Part of a small language model's weights: width 128, 91M tokens.
Each number is 128 + 32 x the weight over its row's rms, rounded and kept within 0 to 255. Layers, rows and columns count from 0. The size above them is the row's rms in percent of the matrix's.

# layer 8 attention key, 128x128, rms 0.194, rows 60-63, columns 0-63
size [112  91  94 102]
[[166 141 162 130 110 160 119  90 163 141 146 134 172 128 160 165 105 121 156 146 154 113 117 162 128 152 136 170 143 115 120 150 117 129 106 147 108  99 105 139 117 152  91 144  42 139 123 110  92 111 118  86 133 197 151 156 172 130 141 131 150  62 103 160]
 [129 159 116 104 151 176 115  45  90 143  74 112 113 118  69 129 130 144 159 156 132 150 113 150 117 111 168 102  86 144 111 117  89 125 111 142 141 135 129 110 135 134 111 153  68 126 110 140 127 139 114 181 229  83 186  37 156 179 170 169 198 130 119 103]
 [189 133 148  87  73  92 122 166 130 137 119 136 101  97 224 111  74 102 101 105 138 152 134 122 133 109 125 119  96  91 114 128  84  83 140 166 113 120  51 126 162  77 144 183 117 128 115 151 134 159 152 124 135 141 123 130  94 156  96 132  87 127  89 171]
 [158 121  92  85 130 134 150 149  97  61 163  99 131 153 181 133 108  61 146 118 168 136  91 136  88  97 132 163 129 153 131 104 156  62 136 109  79 113 116  83 119 110  90 187  66 206 150 142 147  72  91 112 119 189 137  65 118 152  95  90 168 109 134 121]]
# layer 8 attention query, 128x128, rms 0.189, rows 61-63, columns 0-63
size [ 95  99 100]
[[113 139 145 141 150  98  80 141  88 195 118  76 103 131 147  35  51 141  92  85  79  96 150 128 107 147 168 104 135 106 189 145 135 156 140 107 111 103  66 164  81 134 162 123 153 189 122 106  82 145 115 101  80 127 171 156 121 162 151 138 105 139 178 109]
 [152 123 157 154 161 138 160 102 147 122 101 154  95 160 125  63 108 137  72 155 184 170  95 153 177 176  89  95 134 155  98 110 166 115 123 153 153 124 119 134  64 111 100 107  96  90 178  61 120 109 138  92 141 132  99 129  92 135 168 179 124 109 130 129]
 [140 146 121 145 206 136 125 148 138  98 113 152  84 122 129  77 124 113  65 106 153 160 212  80 150 144  95  97 154 148 153 123 107 117 111 141 110 129 129 146 194  71 129  90 158 183 158 135 155 145 131  83 113 129 117 112  99  88 184  87 148 103 154 106]]
# layer 8 attention value, 128x128, rms 0.25, rows 0-6, columns 0-63
size [100 107 108 103 107  95 108]
[[ 96 128 167 117 101 165 122 123  56  84  75  78 152 205 152 166 199  96 118 159 144  97 112 126 122  95 117 142 107 143 128 107 178 108 108 160  87 115 152 119 106 129 112 113 112 131 150  98 191 163 146  73 147 118 120 123 114  93 127  98 135 147 129 126]
 [162 207 147 135 114 123 161 158 130 146 113 147 127  72 138 124 151 102 133 156 153  72  90 107 150 124 181 150 124 207  78  73 101 168 140 146 119 139 134 115 172 101 170 141 152  91 110 151 120 143 102 146 158 150 174 130 123 126  97 169 202 151 169 128]
 [107  89  87 135 131 159 117 123 138 135 127  44 160 116 140 133 185 149 111 189 125  46 135 117 104  73  88 123 112 110 164 101 145 118 115  62 178  61 123 143 166 110  82 166 108 173 148  84 146 135  90 154 110 120 138 149 138 155 165 171  97  85 101  89]
 [154 151 119 160 158  93 115 143  94 120 133  91 100 146 139 144 156  96  79 119 124 111 116 130 160 195  84 162 110 120  97 147 103 131 129  76 112 134 108 171 119 113  62 137 117 114  76 121 131 187 107 146 135 135  92 134 210 114 116  99 123  53 106 137]
 [120 165 176 153 134 151 125 146 105 129 158  87 150 108 146 100 159 124 107 132  65  79 100 115 143 124 100 118 161 157  79 114 149 131  99  99 160 131  53 112 116  95 178 112 138 138 110 119 155 196 124 116 156 141 119 158 179 111 108 174 104  86 104 161]
 [119  74  73 111 151 151 118 155 130 148 130  94 149 160 190 127 105 127 123  73 106 120 110 164 103 145 139 205 118  29 153 148 137  87  74 125 176 126 141 138 118 171 109 141 133 102 131 115  74 143 209  88  69 117 176 136 176 189 138 147  48 109 104 138]
 [156 129  62 168  93 128 128 171 135  81 146 149 120 146 136  96 153 149 164 105 142 179 137 150  81 158 228 134 152 131 122 108 184 157 161 165  99 121 148 151  83 117  99 113 148  98 108 155  95 181 214 103 141 150 134  91 126 121 134  20 174 123 122 125]]
# layer 8 attention output (transposed), 128x128, rms 0.228, rows 0-6, columns 0-63
size [106 110 113 109 111  97 105]
[[103 126 108  95 117 131 105 130  77 137  83  79 124 205 120 115 158  93 108 113 166 121 149 149  91 104 146 165 148 123 120 127 168 129  92 157  75 143 128 161 112 169 113 174 195  99 109 119 107 103 148 103  93 116 105 136 146 132  96 104 157 117  86 151]
 [168 141 181 135  93 116 181 140 136 126 113 111 110 130  99 123 127 142 134 158 123 103 123 152 129 116 103 167 130 158 128  95 129 115 123 168 148  76 131 131 134 106 146 119 129 119 118  97 115 191 121 199 166 129 161 168 137  76  78 165 213 119 195 136]
 [140 116 141  71 125 134 107  79 159 126 144  50  96 125 145 135 127 187 169 173 173  70  88 154 119  69 140 130 128 125 162 111 133 125 151  86 145 141 178 141 124 112 121 130 131 122 129 141 133 160 141 149 148 138 133 170 142 216 114 100 134 115 112 181]
 [162 141 100 133 131 101 132 144 127 121 154 121 151 125 130 130  83 111 122  87 103 121  99 127 181 143 138 136 115 150 150 158 141 140 139 106 116 116 107 149  98 143 148 107 230 150  72 117 137 147 141 141 139 124 110 126 206 124 107  50 169 123  95 150]
 [126 120 117 107 100 129 157 108  68 134 150  66 157  88 148 111 136 129 119  78  79  98 130 159 187 133 108 123 126 114 111  98 145 191  75  67 166 142 128 141 108 197 181  79 132  98  95 107 122 124 156 113 110 155 110 126 160 156  53 112 104 167  95 116]
 [151 136 169 195 176 165  96 168 118 134  98 139 157 174 174 174 102 131 128 117 190 214 107  92 107 187 128  86 122 119 142 137 114 112 155 138 142  89 178  94 112 112 144 145 103 136 124 106 149 182 151  83 112 117 152 145 175 179 156 156  74 149 115 151]
 [159 151  83 123 146 118 100 152 135 108 149 127 118 121 155 128 107 105 140  88 134 213 205 211 128 161 134 132 136 108 126 128 164  89 130 150 144 100 120 168 111 154 130 132 165 105 131 188  85 146 109  82  65 112  95  71 142  99 191 123 184 113  53  84]]